Each number is 50 + 15 x the weight over its row's rms, rounded and kept within 0 to 99. Layers, rows and columns count from 0. The size before them is the row's rms in percent of the matrix's.

# layer 2 MLP down (transposed), 512x128, rms 0.0607, rows 205-232, columns 0-127
107:62 68 57 36 35 43 57 29 55 22 75 36 57 37 44 39 67 46 74 58 31 56 37 40 19 52 58 33 56 60 71 43 54 49 45 19 55 30 32 54 77 37 49 67 40 62 87 63 43 34 55 58 66 42 60 48 74 55 68 60 60 53 59 49 51 61 60 69 37 57 27 60 72 58 20 64 25 62 54 71 53 47 22 56 45 35 42 35 39 42 23 79 72 22 79 43 54 38 38 45 58 28 48 65 19 43 40 60 44 60 47 31 49 55 50 57 51 54 31 61 20 45 55 36 46 30 45 28
109:41 62 51 18 43 44 74 78 52 64 19 17 33 63 55 58 43 40 40 27 61 63 27 46 56 32 41 37 44 66 47 62 57 48 55 40 33 48 57 17 61 31 54 42 28 37 46 82 59 55 45 59 44 20 52 55 16 48 36 39 59 54 46 36 35 63 63 51 50 45 15 71 42 34 53 52 51 57 38 29 69 53 64 60 36 57 78 57 52 56 45 31 55 32 43 34 78 59 68 49 48 54 66 56 38 59 40 61 60 32 53 96 42 57 68 31 64 28 68 55 40 54 65 68 29 64 38 51
076:73 47 42 54 18 65 38 40 50 18 70 59 49 57 37 48 55 33 51 31 22 63 37 19 74 47 50 65 48 25 76 73 39 42 36 59 58 40 40 43 68 46 35 61 41 67 62 48 60 67 61 58 71 38 57 33 48 72 24 40 54 44 65 44 70 69 33 44 36 70 55 41 45 39 44 50 42 53 70 75 72 45 59 48 44 52 43 68 78 72 55 22 55 50 65 23 51 44 74 63 37 36 59 67 56 59 35 51 27 81 47 46 32 53 64 51 65 61 35 53 33 27 73 74 50 49 83 52
100:53 47 24 53 31 69 47 72 54 61 47 30 18 62 61 45 65 57 52 39 74 48 60 77 24 51 29 38 51 79 46 74 59 42 64 48 81 45 35 58 55 27 33 57 51 45 45 31 33 54 92 74 42 60 55 37 65 54 48 68 46 63 42 41 47 73 57 52 51 10 76 63 61 52 73 66 70 69 48 27 52 72 56 60 35 42 61 14 54 22 42 42 56 58 60 28 56 56 57 64 56 51 36 69 33 62 59 40 76 76 41 56 47 49 74 52 55 56 55 42 45 53 56 66 66 60 57 47
101:62 51 05 41 24 41 40 00 51 44 62 53 52 56 47 47 64 38 83 55 42 42 72 43 57 45 61 39 41 51 80 58 38 50 43 43 45 63 38 97 37 31 69 58 83 61 38 37 48 43 67 30 33 38 21 45 55 51 41 43 41 72 56 49 61 41 64 44 34 65 64 48 57 49 23 66 50 58 43 74 82 42 63 45 40 78 60 68 61 56 62 51 62 42 65 53 74 31 27 33 61 50 44 50 50 63 64 55 49 51 41 50 63 34 50 27 78 59 56 61 63 57 52 57 38 44 46 37
112:59 53 41 74 36 48 77 33 46 61 54 44 75 38 40 80 51 48 54 40 68 33 51 41 49 77 28 33 30 62 71 67 67 52 13 71 64 52 66 63 55 72 66 85 55 49 36 43 42 48 49 54 55 18 53 42 48 58 45 60 21 64 37 49 70 35 63 58 34 63 11 93 69 44 60 47 48 49 77 49 54 58 57 69 32 50 43 63 59 66 46 72 54 59 52 55 43 51 59 48 31 66 62 19 30 37 60 53 16 41 36 38 50 47 41 81 54 40 43 55 62 54 48 49 50 50 68 49
094:45 69 79 50 48 51 23 60 65 43 87 61 40 38 45 43 66 50 67 53 59 33 80 16 48 44 47 65 46 53 76 48 37 51 29 56 59 32 70 32 65 56 64 33 44 52 62 41 58 59 63 76 49 41 78 35 34 69 48 39 40 64 59 32 40 64 56 37 66 38 42 35 46 37 53 28 69 73 38 50 43 47 69 56 50 76 74 39 52 45 60 67 62 51 80 72 43 44 32 56 50 63 28 38 80 67 79 39 41 34 51 44 58 39 28 53 41 53 24 37 36 49 34 34 74 31 53 24
101:62 43 44 60 70 55 66 73 68 67 31 54 40 24 50 34 34 80 69 70 32 39 45 57 32 33 45 58 68 53 26 60 63 41 42 49 47 34 44 25 38 58 53 49 28 56 49 14 62 53 63 43 42 55 20 51 38 11 49 41 38 43 55 46 55 57 49 27 48 77 50 81 22 35 49 30 41 54 59 40 53 76 19 57 60 64 49 63 73 71 46 44 26 64 60 28 27 58 48 51 32 47 51 88 42 54 28 69 26 61 53 53 64 47 66 64 36 39 45 47 55 64 45 48 50 42 33 66
097:77 59 61 37 86 78 42 41 28 45 54 56 66 33 17 50 44 87 51 26 48 27 41 34 48 47 42 47 65 47 55 35 24 45 62 57 47 26 48 42 50 48 44 43 57 61 83 59 58 64 43 49 63 28 43 68 33 26 38 42 62 56 31 24 46 55 43 35 52 58 48 38 13 42 58 64 64 50 57 37 29 62 35 60 66 47 52 67 47 54 37 61 46 64 35 63 62 35 47 30 55 49 63 66 45 46 44 82 45 69 53 46 40 68 20 34 18 53 49 36 65 48 47 56 13 32 36 74
123:33 46 43 37 54 40 73 52 53 50 47 39 49 49 53 32 29 48 74 20 55 51 56 52 33 63 62 55 19 39 37 20 33 51 52 28 24 55 56 56 61 54 54 45 85 51 72 65 56 18 51 42 42 60 73 61 39 32 33 67 71 69 56 58 65 43 79 67 31 33 59 78 56 40 39 51 48 38 39 59 21 57 53 54 33 51 73 30 29 24 37 07 28 73 52 55 49 67 54 45 50 59 59 45 41 34 60 40 60 35 12 53 49 40 37 53 53 40 52 44 50 35 47 55 37 62 18 40
125:55 54 43 50 39 53 64 58 60 37 66 89 51 50 43 65 50 49 46 83 35 31 61 48 32 39 60 51 43 35 48 51 40 58 40 53 67 28 74 71 21 59 47 44 48 46 45 32 44 38 65 16 18 58 50 54 43 23 55 77 52 60 29 60 58 47 38 49 29 37 37 62 62 08 67 53 38 44 75 47 35 67 39 76 47 47 15 42 67 57 47 52 57 59 85 38 44 71 51 73 79 44 49 55 31 42 55 65 23 61 52 49 47 61 42 62 66 66 62 24 43 69 41 36 67 48 35 35
108:50 67 27 69 25 42 54 51 57 31 55 50 70 39 39 62 56 32 31 67 58 07 63 75 80 39 76 46 61 36 35 38 14 54 79 51 74 63 63 19 36 41 48 09 39 46 46 34 48 44 54 28 48 61 60 44 71 60 45 86 57 47 57 57 33 46 22 30 48 69 56 51 40 32 66 41 70 45 48 64 57 53 49 45 44 32 25 57 48 43 49 45 66 43 64 55 31 69 51 43 65 53 39 38 43 47 33 55 14 49 53 30 43 49 41 46 25 57 46 57 55 75 57 41 53 63 41 44
105:33 40 45 35 57 65 58 37 43 46 60 60 26 48 87 37 36 30 73 74 53 37 35 46 56 50 20 52 37 56 30 55 21 39 56 70 64 19 60 66 55 78 41 57 46 55 64 80 55 41 39 64 44 55 50 49 41 56 45 58 33 51 39 43 31 47 67 44 65 43 66 28 47 38 52 55 41 61 36 50 74 50 55 69 53 57 55 51 17 65 35 40 41 85 67 47 46 63 42 67 64 34 08 44 75 44 23 71 53 65 47 63 80 37 33 51 74 39 28 40 41 69 33 67 43 45 52 36
093:45 71 42 71 35 53 66 37 29 52 52 92 56 48 62 54 34 61 51 44 43 45 49 63 70 51 42 38 49 41 54 57 27 30 31 20 39 56 43 50 71 59 29 60 36 71 35 66 59 57 53 49 54 41 02 51 27 72 49 54 69 80 65 42 32 52 47 56 77 58 44 90 46 65 43 57 65 55 59 56 70 71 67 59 52 42 55 35 33 33 61 53 65 29 40 20 57 50 53 37 53 32 71 64 43 63 21 51 53 15 51 53 47 49 34 79 46 53 32 47 63 45 24 47 65 55 52 54
078:61 44 40 31 44 61 39 29 47 35 31 26 60 67 73 55 61 71 38 64 20 66 61 77 58 29 32 70 78 48 53 27 54 43 54 53 18 58 48 40 68 33 43 41 63 60 79 46 66 62 50 32 54 55 37 52 17 63 68 29 47 49 46 45 38 38 31 53 35 36 47 72 82 52 38 67 42 69 67 38 68 40 80 53 47 34 46 61 45 70 61 53 69 44 47 69 18 50 50 25 33 36 28 48 63 27 48 50 56 54 49 42 32 13 41 55 30 45 53 60 70 39 48 55 53 49 52 33
100:40 32 39 38 54 37 61 44 42 41 22 56 73 48 71 38 46 27 19 45 27 48 59 41 75 50 18 53 53 55 27 56 65 54 42 47 42 52 60 67 38 75 55 35 71 31 38 42 47 29 48 17 48 47 44 46 53 84 44 57 72 45 67 45 44 44 56 35 48 66 63 43 55 17 71 69 45 38 29 56 59 44 37 68 64 40 28 47 67 62 56 29 58 32 54 69 39 37 70 45 41 60 65 53 53 34 23 34 29 26 48 22 59 39 55 45 45 24 57 46 51 61 30 70 26 36 25 80
112:57 56 34 23 55 53 81 47 32 66 18 77 43 71 70 35 59 66 56 61 55 52 49 50 49 56 38 40 45 66 29 38 55 37 52 50 31 47 62 68 31 60 60 15 52 45 31 48 51 34 58 25 67 29 62 54 76 50 49 59 51 38 44 40 66 42 52 39 39 60 57 85 65 53 75 78 35 37 23 56 47 59 36 45 57 32 39 32 47 45 57 55 27 36 54 49 76 78 22 41 46 37 25 41 48 33 47 24 24 23 33 44 64 29 62 30 47 72 68 44 54 31 48 56 53 41 34 39
106:57 69 47 76 51 50 55 41 62 46 46 42 44 33 81 42 49 55 53 59 45 33 37 23 46 73 36 29 52 44 67 56 55 39 53 30 45 65 60 05 53 66 64 61 63 49 69 66 46 57 60 32 71 42 40 53 31 64 75 41 57 36 75 38 25 56 24 58 52 43 63 61 66 66 61 38 44 75 66 69 40 16 45 50 37 42 15 67 59 38 29 51 53 54 80 73 22 54 49 58 54 56 43 68 28 61 57 33 43 55 46 50 56 73 55 64 35 57 59 77 66 44 81 44 31 42 56 73
129:45 32 39 33 65 63 42 44 80 28 23 31 55 58 60 17 40 37 67 52 42 72 51 67 48 30 46 50 45 71 44 52 32 34 45 55 63 50 43 47 45 49 78 46 48 36 24 59 49 65 72 51 64 58 63 35 64 58 52 28 84 70 71 26 42 45 72 61 57 80 63 39 55 37 43 36 53 53 69 52 60 42 65 51 78 38 49 35 39 54 41 62 66 55 48 53 26 56 73 59 38 73 33 86 55 76 64 75 54 57 27 43 68 88 72 52 37 48 54 58 28 54 34 44 53 51 63 59
117:83 47 36 28 32 19 37 27 71 58 22 65 51 59 49 59 76 46 66 46 37 32 35 91 41 51 40 39 42 58 59 42 33 42 28 47 63 38 47 48 74 36 23 67 38 37 28 45 78 47 72 67 28 54 35 43 69 56 38 39 45 50 50 35 30 49 48 45 44 61 54 48 69 83 51 51 53 72 42 32 47 52 54 67 41 81 50 46 30 61 66 54 69 44 85 49 65 65 36 69 78 49 44 43 51 45 41 75 50 36 39 28 49 49 63 47 46 47 55 75 38 50 47 35 46 43 48 18
097:65 53 51 46 36 32 45 55 34 54 61 51 34 68 78 52 70 33 48 47 34 44 65 43 45 58 15 56 33 36 37 55 55 30 37 44 71 29 46 49 54 43 66 59 38 48 40 52 68 55 68 37 40 79 70 89 63 52 72 48 48 58 48 61 55 43 60 33 49 40 33 51 55 54 63 56 54 51 05 74 75 12 64 35 32 32 32 52 41 30 33 58 64 64 56 23 46 71 69 48 35 52 29 42 62 39 53 59 52 48 67 29 60 37 50 38 15 71 47 74 30 30 44 45 59 62 69 64
094:44 71 68 46 68 33 36 40 47 38 07 40 19 67 66 34 73 42 35 37 67 40 34 30 59 48 66 31 47 56 53 61 60 28 63 63 43 57 57 74 60 33 41 35 63 35 29 39 59 36 74 63 40 25 26 53 52 36 72 29 27 44 38 74 69 39 39 59 40 49 42 34 57 64 58 21 30 43 55 55 51 55 45 39 46 29 65 23 50 57 29 55 64 83 58 33 44 67 42 45 52 29 31 51 56 40 28 56 43 66 46 64 47 55 25 44 60 57 63 54 41 49 77 39 83 59 37 55
078:65 30 62 56 38 80 68 33 43 32 44 51 69 50 44 74 57 41 75 46 71 58 58 59 59 18 65 56 53 48 74 52 35 20 67 43 23 22 19 51 33 61 29 42 61 52 66 52 59 54 72 44 47 51 72 32 34 33 60 70 60 47 50 66 40 66 53 45 18 79 33 56 38 58 38 50 65 58 57 47 63 30 43 66 56 54 34 63 53 56 67 56 34 55 52 53 64 63 65 63 23 15 85 40 33 52 68 59 56 63 66 43 38 39 74 41 38 32 67 61 31 49 42 29 53 56 48 65
101:50 44 64 49 48 31 65 60 64 46 27 25 61 41 12 38 53 35 47 40 48 69 53 38 46 47 60 63 36 32 75 48 41 41 20 33 30 62 48 44 58 41 58 61 68 42 55 24 50 48 46 40 46 24 23 31 54 38 31 28 65 54 08 37 73 35 40 40 53 73 53 69 41 74 48 51 49 45 45 43 59 48 43 57 58 42 69 74 75 55 56 41 64 37 38 39 42 36 53 39 34 61 41 51 47 84 32 45 56 62 34 46 39 69 46 85 53 96 22 28 30 41 55 46 44 56 44 56
107:54 63 42 49 35 64 32 59 24 62 36 50 27 44 43 21 62 55 67 65 55 32 70 88 40 30 45 49 45 46 47 30 41 37 25 36 26 73 75 78 66 55 60 47 33 35 66 62 35 75 43 45 67 28 62 41 67 57 35 76 53 76 61 52 54 58 64 71 52 66 46 64 31 22 49 39 46 49 65 62 30 49 57 31 49 51 24 55 68 38 51 23 49 52 73 50 54 48 40 38 53 57 32 57 46 48 70 75 45 99 52 58 52 48 60 35 79 61 58 48 66 60 65 47 52 48 32 42
133:60 45 27 43 75 19 28 28 27 67 24 73 39 40 60 48 50 62 44 58 36 44 35 52 48 44 48 66 81 65 61 60 51 43 39 58 28 65 47 70 33 53 39 71 42 37 74 41 37 45 63 53 58 61 55 50 70 65 58 44 61 69 68 35 63 30 28 55 61 78 20 74 68 54 22 64 69 55 60 54 56 39 56 93 62 50 62 37 76 65 66 34 82 48 62 41 55 41 67 63 56 54 42 46 30 52 45 44 60 35 21 36 61 55 57 50 55 56 67 55 61 53 38 66 40 84 48 58
098:57 57 53 00 77 50 42 43 39 57 46 59 70 81 38 68 51 60 59 70 72 49 33 39 57 37 47 47 37 63 38 43 58 38 53 75 60 40 30 38 28 35 16 65 30 34 35 47 32 39 47 56 28 55 49 23 55 50 43 36 46 52 46 75 45 63 28 34 48 25 71 21 42 47 45 60 49 35 52 38 36 33 49 46 21 52 73 28 38 59 51 54 47 43 55 69 42 64 40 47 43 44 32 53 63 69 32 67 57 50 60 63 46 58 36 19 36 81 60 67 47 50 64 41 73 52 31 66
110:57 61 23 56 18 41 54 40 83 54 33 47 55 41 45 27 54 49 63 36 60 25 68 50 58 45 56 48 59 45 37 47 15 45 54 43 36 17 47 59 57 48 66 54 60 10 33 52 48 63 34 36 33 56 72 57 59 41 53 48 43 96 70 49 44 44 58 66 61 45 50 48 47 48 42 44 62 45 62 74 61 19 48 77 42 40 54 35 32 40 64 14 78 30 38 42 46 54 37 43 86 55 35 54 51 66 34 32 51 55 37 35 75 56 23 40 43 60 67 72 32 60 57 44 38 49 46 36
# layer 2 MLP up, 512x128, rms 0.177, rows 206-232, columns 0-127
099:71 51 71 43 57 51 55 43 91 67 33 38 48 32 54 40 32 61 37 44 56 45 37 65 65 29 25 54 47 46 56 59 76 27 66 56 36 38 55 39 59 40 84 45 54 46 39 50 34 40 59 40 43 51 60 41 16 38 45 31 43 52 37 47 51 40 70 52 53 64 56 50 18 32 29 31 56 85 46 35 61 41 42 55 34 54 54 26 58 58 30 65 37 37 59 58 44 47 65 40 19 47 66 74 64 69 34 32 64 16 58 77 61 42 61 56 50 35 38 27 40 70 66 86 70 69 50 49
079:56 54 58 74 24 67 47 72 60 63 25 52 45 40 48 55 54 53 55 28 29 57 61 51 87 60 65 58 39 47 99 54 51 52 41 84 41 54 41 36 44 48 63 39 41 26 34 44 56 82 60 61 42 42 46 50 18 27 53 51 34 35 57 32 59 38 62 46 49 56 57 46 56 45 43 32 55 54 97 36 52 47 32 39 25 48 41 39 49 44 45 75 58 72 39 49 53 67 23 19 53 59 52 62 48 30 70 55 43 22 40 55 28 62 64 52 38 43 40 45 29 56 27 61 57 71 44 42
091:43 47 05 47 66 46 78 53 62 69 43 41 27 52 57 68 36 53 47 25 46 62 43 53 78 62 42 89 26 56 44 67 43 25 43 51 39 72 43 56 65 33 38 57 35 51 37 36 26 63 66 66 43 31 35 51 59 31 75 59 47 64 61 45 60 62 57 59 50 28 59 57 32 28 52 26 73 81 45 29 38 41 38 52 37 65 52 24 49 22 48 45 82 63 53 50 48 37 61 19 42 59 68 47 51 60 30 37 66 53 74 75 44 44 71 43 64 51 51 31 39 40 42 52 47 37 38 39
111:41 46 64 34 54 67 64 64 19 41 53 48 88 55 26 61 73 54 29 50 55 44 41 41 57 44 30 63 51 38 21 59 35 35 55 44 65 68 74 28 50 68 23 38 62 47 48 53 40 55 23 45 62 59 54 75 42 48 44 40 51 67 25 39 50 84 37 33 51 54 35 28 44 43 77 68 77 37 51 45 14 49 33 50 69 47 67 44 61 35 48 56 27 83 49 56 72 59 42 51 68 74 39 54 54 71 52 33 51 49 73 40 39 60 59 39 38 13 43 64 35 33 59 46 38 48 51 65
111:47 47 47 68 69 54 52 43 39 60 64 48 44 34 63 52 56 55 58 60 66 30 43 63 43 43 31 31 65 63 26 46 60 75 33 48 71 58 70 25 57 54 32 61 51 58 48 45 50 68 48 66 49 36 46 30 67 59 61 54 49 57 49 45 52 44 70 65 54 27 81 55 30 51 63 61 73 16 21 49 54 41 23 53 65 67 66 45 60 68 86 66 68 64 38 45 78 48 67 69 39 39 87 37 33 48 76 80 54 35 51 44 56 66 16 55 30 51 43 58 74 37 57 76 31 29 61 48
097:42 48 69 34 30 63 45 62 28 63 74 39 62 34 55 64 53 52 27 75 64 71 46 70 43 28 15 47 45 69 26 69 40 66 62 66 26 40 57 33 43 37 69 19 17 44 48 51 47 30 41 57 42 50 44 39 52 79 50 76 38 34 62 26 52 40 20 47 81 44 44 14 38 38 55 54 64 37 36 53 45 45 46 67 51 57 46 38 64 59 60 39 50 42 58 73 19 63 75 59 48 49 53 22 46 55 60 30 36 49 42 57 45 52 41 38 73 61 53 43 74 51 37 42 61 72 36 35
097:46 44 24 67 42 49 50 68 49 34 38 75 57 47 39 34 24 60 85 59 70 46 49 47 31 58 60 53 56 18 50 54 55 43 65 50 53 56 48 54 44 57 58 35 38 68 60 29 24 42 42 22 53 53 56 32 59 18 66 50 50 61 69 56 85 73 65 16 61 78 51 46 29 20 43 34 71 37 55 69 66 67 31 65 64 46 35 63 79 40 39 80 19 61 51 42 44 49 43 56 57 56 57 76 52 66 45 39 37 53 40 59 43 81 40 51 47 49 64 60 59 32 63 53 65 67 37 33
088:37 63 41 30 14 60 38 49 51 57 68 84 41 41 61 61 43 70 41 63 54 30 50 60 57 53 37 47 46 73 59 55 47 38 57 41 11 56 39 43 42 49 58 55 62 64 72 40 39 60 38 54 69 67 47 44 24 54 49 37 83 55 48 59 65 61 50 56 51 82 49 45 12 31 34 55 69 64 48 48 58 66 44 51 91 57 59 41 67 59 77 51 43 71 61 63 64 68 65 28 62 58 60 63 03 53 53 52 48 73 35 65 42 43 37 65 37 45 57 25 47 18 39 55 42 30 52 40
107:44 57 20 59 48 56 71 23 36 75 46 47 38 52 53 36 27 34 45 28 45 59 90 78 53 60 71 39 50 62 53 13 66 37 50 37 30 39 51 70 54 63 40 49 57 40 75 71 22 38 23 56 53 69 38 44 39 37 42 32 54 69 37 68 62 47 53 69 54 25 44 63 58 53 30 71 65 48 42 68 26 51 43 51 55 61 30 57 29 51 67 35 49 47 45 53 74 34 60 59 27 69 51 65 66 54 55 44 67 69 39 86 49 50 52 49 68 43 43 42 71 32 60 18 43 57 52 27
122:40 28 82 47 72 71 65 60 59 46 42 65 55 58 50 21 34 45 15 67 66 35 49 26 64 37 47 28 60 37 52 55 45 59 73 62 47 56 62 62 46 52 53 58 29 48 68 42 42 63 43 24 28 55 50 75 53 31 56 36 47 47 15 55 83 38 19 45 44 43 42 42 44 53 72 76 45 69 61 47 34 52 40 20 47 51 28 57 57 62 71 56 44 44 68 29 60 39 58 62 73 46 58 58 40 30 32 72 50 82 42 60 73 53 40 41 31 69 23 41 52 48 49 56 35 61 74 31
108:47 68 43 88 56 46 54 58 33 59 71 52 44 39 57 54 47 35 70 64 44 48 55 54 77 47 47 33 65 20 42 61 48 42 72 69 76 54 59 37 38 53 31 00 28 45 53 16 53 65 30 35 44 43 58 66 61 57 49 39 39 42 41 65 47 47 32 43 59 53 54 36 56 63 85 87 56 41 61 59 25 51 46 59 46 49 74 50 91 48 39 42 68 58 55 35 43 38 41 46 62 33 44 52 29 63 28 61 48 48 40 58 53 64 41 17 37 40 28 62 50 40 29 33 33 54 68 35
111:42 68 48 53 45 68 64 58 23 68 68 45 41 71 96 56 56 63 54 49 49 47 71 56 33 33 41 33 44 38 50 34 64 31 68 48 29 44 34 52 49 46 59 33 41 61 72 42 83 55 34 59 53 50 57 58 51 25 40 49 49 24 26 26 50 41 78 32 37 48 50 65 61 55 58 52 29 53 23 82 33 57 47 43 53 31 80 22 25 49 24 63 34 41 28 56 74 43 51 74 66 53 73 68 31 48 31 70 49 43 54 48 35 51 59 53 57 70 41 72 59 51 53 43 37 51 28 68
095:75 47 39 35 47 71 47 48 64 07 54 43 51 48 72 82 84 37 39 39 72 58 47 41 71 79 29 55 41 55 68 58 23 61 45 62 59 68 55 58 48 50 48 57 22 64 32 33 58 46 58 56 35 60 55 55 40 44 77 59 63 58 36 47 65 51 53 34 63 61 60 55 61 32 68 71 58 40 59 41 76 46 66 47 58 63 41 65 37 50 28 80 10 78 36 86 58 55 58 57 49 51 50 53 61 52 71 33 74 39 68 66 46 58 21 52 54 56 50 47 70 49 65 74 45 55 48 33
076:56 30 39 51 68 57 34 19 35 52 34 72 39 28 31 82 44 60 26 65 52 24 60 56 21 62 51 50 77 56 53 69 37 41 44 53 50 76 23 71 38 50 71 36 33 30 51 44 59 38 25 53 62 64 35 18 59 47 49 77 55 36 27 45 62 39 65 59 68 67 40 47 34 72 43 48 49 67 75 80 80 48 30 25 51 40 48 75 50 61 53 43 69 40 40 68 47 29 26 34 52 48 28 68 50 63 55 52 65 49 54 39 44 37 58 50 59 56 37 41 35 52 43 46 66 46 29 36
108:41 85 67 46 59 65 52 56 33 62 25 61 42 45 41 33 27 53 56 59 20 36 26 70 37 58 46 49 70 62 51 66 29 69 52 67 15 49 37 57 65 55 41 58 46 54 65 68 36 90 52 70 51 32 44 58 41 62 30 15 17 49 36 30 33 47 47 53 24 66 51 56 68 50 67 46 75 67 37 27 33 37 45 63 57 73 71 43 42 41 24 46 49 47 55 36 70 69 34 50 46 53 49 64 53 67 38 40 54 21 40 59 52 62 48 45 40 31 53 58 70 31 43 65 57 23 50 60
117:55 29 56 60 66 54 67 66 52 65 24 44 42 68 66 36 66 68 29 78 56 38 51 63 26 45 60 50 24 34 61 55 56 61 30 53 53 58 53 37 57 55 48 40 46 43 57 44 62 67 29 35 35 66 69 87 44 49 60 60 38 85 29 52 52 67 35 63 41 66 41 51 21 63 50 63 42 45 51 49 58 49 49 53 48 48 13 51 71 45 63 41 57 37 64 40 57 60 57 38 70 62 74 20 64 36 63 46 29 65 63 60 52 53 29 84 53 89 69 51 66 51 24 61 35 57 70 19
097:30 54 35 74 66 33 66 48 46 63 14 57 57 45 62 73 38 44 10 75 46 19 35 56 43 21 66 63 42 40 48 25 57 85 50 45 61 51 56 30 28 71 38 51 51 48 46 41 27 45 55 62 33 37 22 68 61 41 51 65 79 46 46 33 47 80 55 43 44 55 41 56 54 44 58 32 40 71 47 68 29 35 53 35 34 18 41 57 61 48 32 51 74 34 39 61 60 33 47 21 71 47 64 57 54 55 71 57 46 38 64 70 55 51 42 63 39 64 61 68 68 32 50 69 42 56 63 60
100:58 11 49 42 47 46 59 50 63 51 33 47 46 45 43 38 61 61 67 53 25 39 58 66 54 50 27 49 35 43 29 58 39 39 41 67 63 56 35 41 68 57 81 35 37 33 34 65 28 31 48 43 54 42 88 55 66 66 60 13 73 60 51 20 51 39 63 72 52 73 52 38 30 51 46 44 35 54 63 38 52 44 68 46 89 41 45 89 42 47 32 60 77 74 37 61 28 40 54 43 59 86 60 66 42 67 57 60 60 59 29 47 47 70 66 38 52 49 57 41 43 37 23 45 57 44 58 63
113:44 56 35 38 85 42 67 33 70 49 24 84 53 61 59 37 34 38 31 40 31 32 57 60 41 17 56 47 43 39 67 62 59 79 42 70 39 48 47 55 72 26 53 50 47 43 35 11 37 49 67 57 70 75 61 54 52 41 38 40 34 86 68 48 53 71 51 58 52 65 79 55 37 29 33 51 46 50 36 36 34 55 74 53 54 69 61 69 47 46 52 51 80 25 59 53 71 56 44 50 41 65 72 31 45 23 46 63 59 50 43 55 60 33 47 61 49 47 49 33 56 45 80 41 23 54 70 41
104:66 91 81 38 54 46 44 63 75 45 48 52 47 44 33 51 50 29 36 26 51 49 43 48 60 66 53 55 58 45 55 59 45 58 38 56 82 80 82 52 62 73 65 54 29 51 40 66 49 74 40 51 55 63 36 58 32 46 32 26 52 71 57 72 65 59 16 67 69 55 46 50 37 56 45 31 59 53 53 50 46 47 23 74 37 51 48 53 74 57 32 33 77 59 24 38 57 66 35 76 58 28 51 79 54 49 50 21 64 45 61 31 41 46 42 50 54 39 49 60 64 89 45 50 28 40 48 63
088:70 59 58 52 31 47 35 30 55 57 33 57 44 53 51 28 44 53 35 57 62 31 46 68 61 52 66 54 50 45 15 58 75 64 73 59 52 55 50 56 39 34 59 52 63 28 46 22 55 52 40 52 32 28 62 44 77 46 72 21 27 55 33 75 69 21 41 57 50 41 47 44 43 63 47 33 82 47 43 55 35 39 39 25 88 52 61 43 65 51 62 72 56 42 53 60 42 52 54 31 52 63 66 85 19 50 45 69 42 71 67 69 44 61 45 80 47 32 87 51 64 36 37 53 59 29 56 52
086:76 48 35 36 44 48 25 60 58 19 46 72 34 52 43 61 63 44 48 30 42 73 66 33 30 40 31 26 53 60 41 52 56 41 36 71 55 59 50 30 64 51 50 26 37 47 56 60 45 51 56 62 45 47 50 62 45 49 24 59 40 33 67 45 44 34 47 40 67 46 84 54 56 82 35 48 45 29 52 65 43 67 58 67 39 30 31 80 35 81 38 48 53 16 64 44 56 59 22 80 56 46 62 71 48 46 53 56 75 21 41 63 64 69 65 29 58 55 39 46 94 58 48 58 58 33 53 69
101:55 53 52 54 32 40 73 44 69 49 43 31 60 47 40 19 44 71 69 40 41 43 43 44 27 61 71 60 61 19 57 20 49 54 38 46 39 45 54 74 64 58 71 60 55 30 61 46 53 41 27 40 42 64 25 53 40 67 43 73 32 40 65 49 61 33 71 08 42 40 50 83 36 34 31 51 43 52 74 74 35 50 24 63 49 59 48 48 56 47 48 36 58 43 25 57 33 53 48 28 23 64 62 29 58 47 70 76 42 50 78 60 48 73 43 61 39 77 83 66 34 41 64 43 53 57 41 46
116:57 68 71 61 59 75 38 51 61 32 40 51 70 37 31 59 19 60 59 77 55 83 63 58 39 55 20 43 67 41 45 55 58 47 68 50 41 07 49 77 60 42 35 20 58 28 40 52 49 54 36 36 65 73 96 61 54 45 52 29 32 54 54 37 50 70 26 73 41 70 61 46 42 34 71 52 69 53 46 40 53 21 67 46 60 32 34 53 68 67 38 49 39 49 58 50 54 29 43 52 33 56 57 51 68 59 59 32 34 68 39 60 37 42 43 33 43 54 54 40 50 34 44 49 58 32 85 62
120:56 74 33 39 73 23 21 44 47 42 51 73 49 45 58 47 37 57 38 40 40 38 44 70 48 44 61 39 62 68 75 51 71 72 34 83 41 61 31 69 53 28 77 59 53 57 52 39 46 58 59 36 55 60 65 33 42 59 45 33 51 45 77 62 42 63 69 47 53 44 45 37 59 39 43 85 69 57 74 68 46 48 74 44 27 69 35 65 70 60 64 35 66 45 50 44 56 38 48 54 54 50 49 51 56 45 44 56 51 13 38 56 58 42 27 58 17 46 42 12 62 36 48 94 28 30 45 64
099:67 52 57 41 43 31 50 40 58 55 68 91 32 65 61 63 52 61 41 69 87 44 39 47 65 40 31 82 48 56 61 31 52 63 94 67 69 50 62 52 44 57 63 33 51 43 61 20 15 29 49 56 55 51 62 36 54 47 40 61 66 30 55 44 65 78 70 57 57 50 46 40 76 82 62 58 38 30 56 37 34 61 58 66 39 52 25 53 48 54 35 32 58 45 33 39 38 57 50 34 44 35 60 61 53 42 59 58 68 62 37 34 77 51 56 28 67 55 47 73 72 68 55 35 62 40 30 73
112:30 62 48 43 53 56 53 32 45 47 51 57 42 77 41 33 68 35 60 46 67 43 73 61 62 40 42 37 49 37 67 77 19 56 47 67 26 30 72 64 57 67 49 64 67 07 64 63 53 45 32 37 57 57 30 76 21 32 40 41 39 75 42 58 81 48 71 45 48 25 46 45 46 56 63 59 78 62 76 46 59 43 37 60 50 51 52 64 45 53 53 46 60 50 45 29 46 42 42 52 43 54 42 70 32 72 29 46 52 63 47 57 51 60 62 18 24 21 30 84 32 47 59 34 40 68 68 60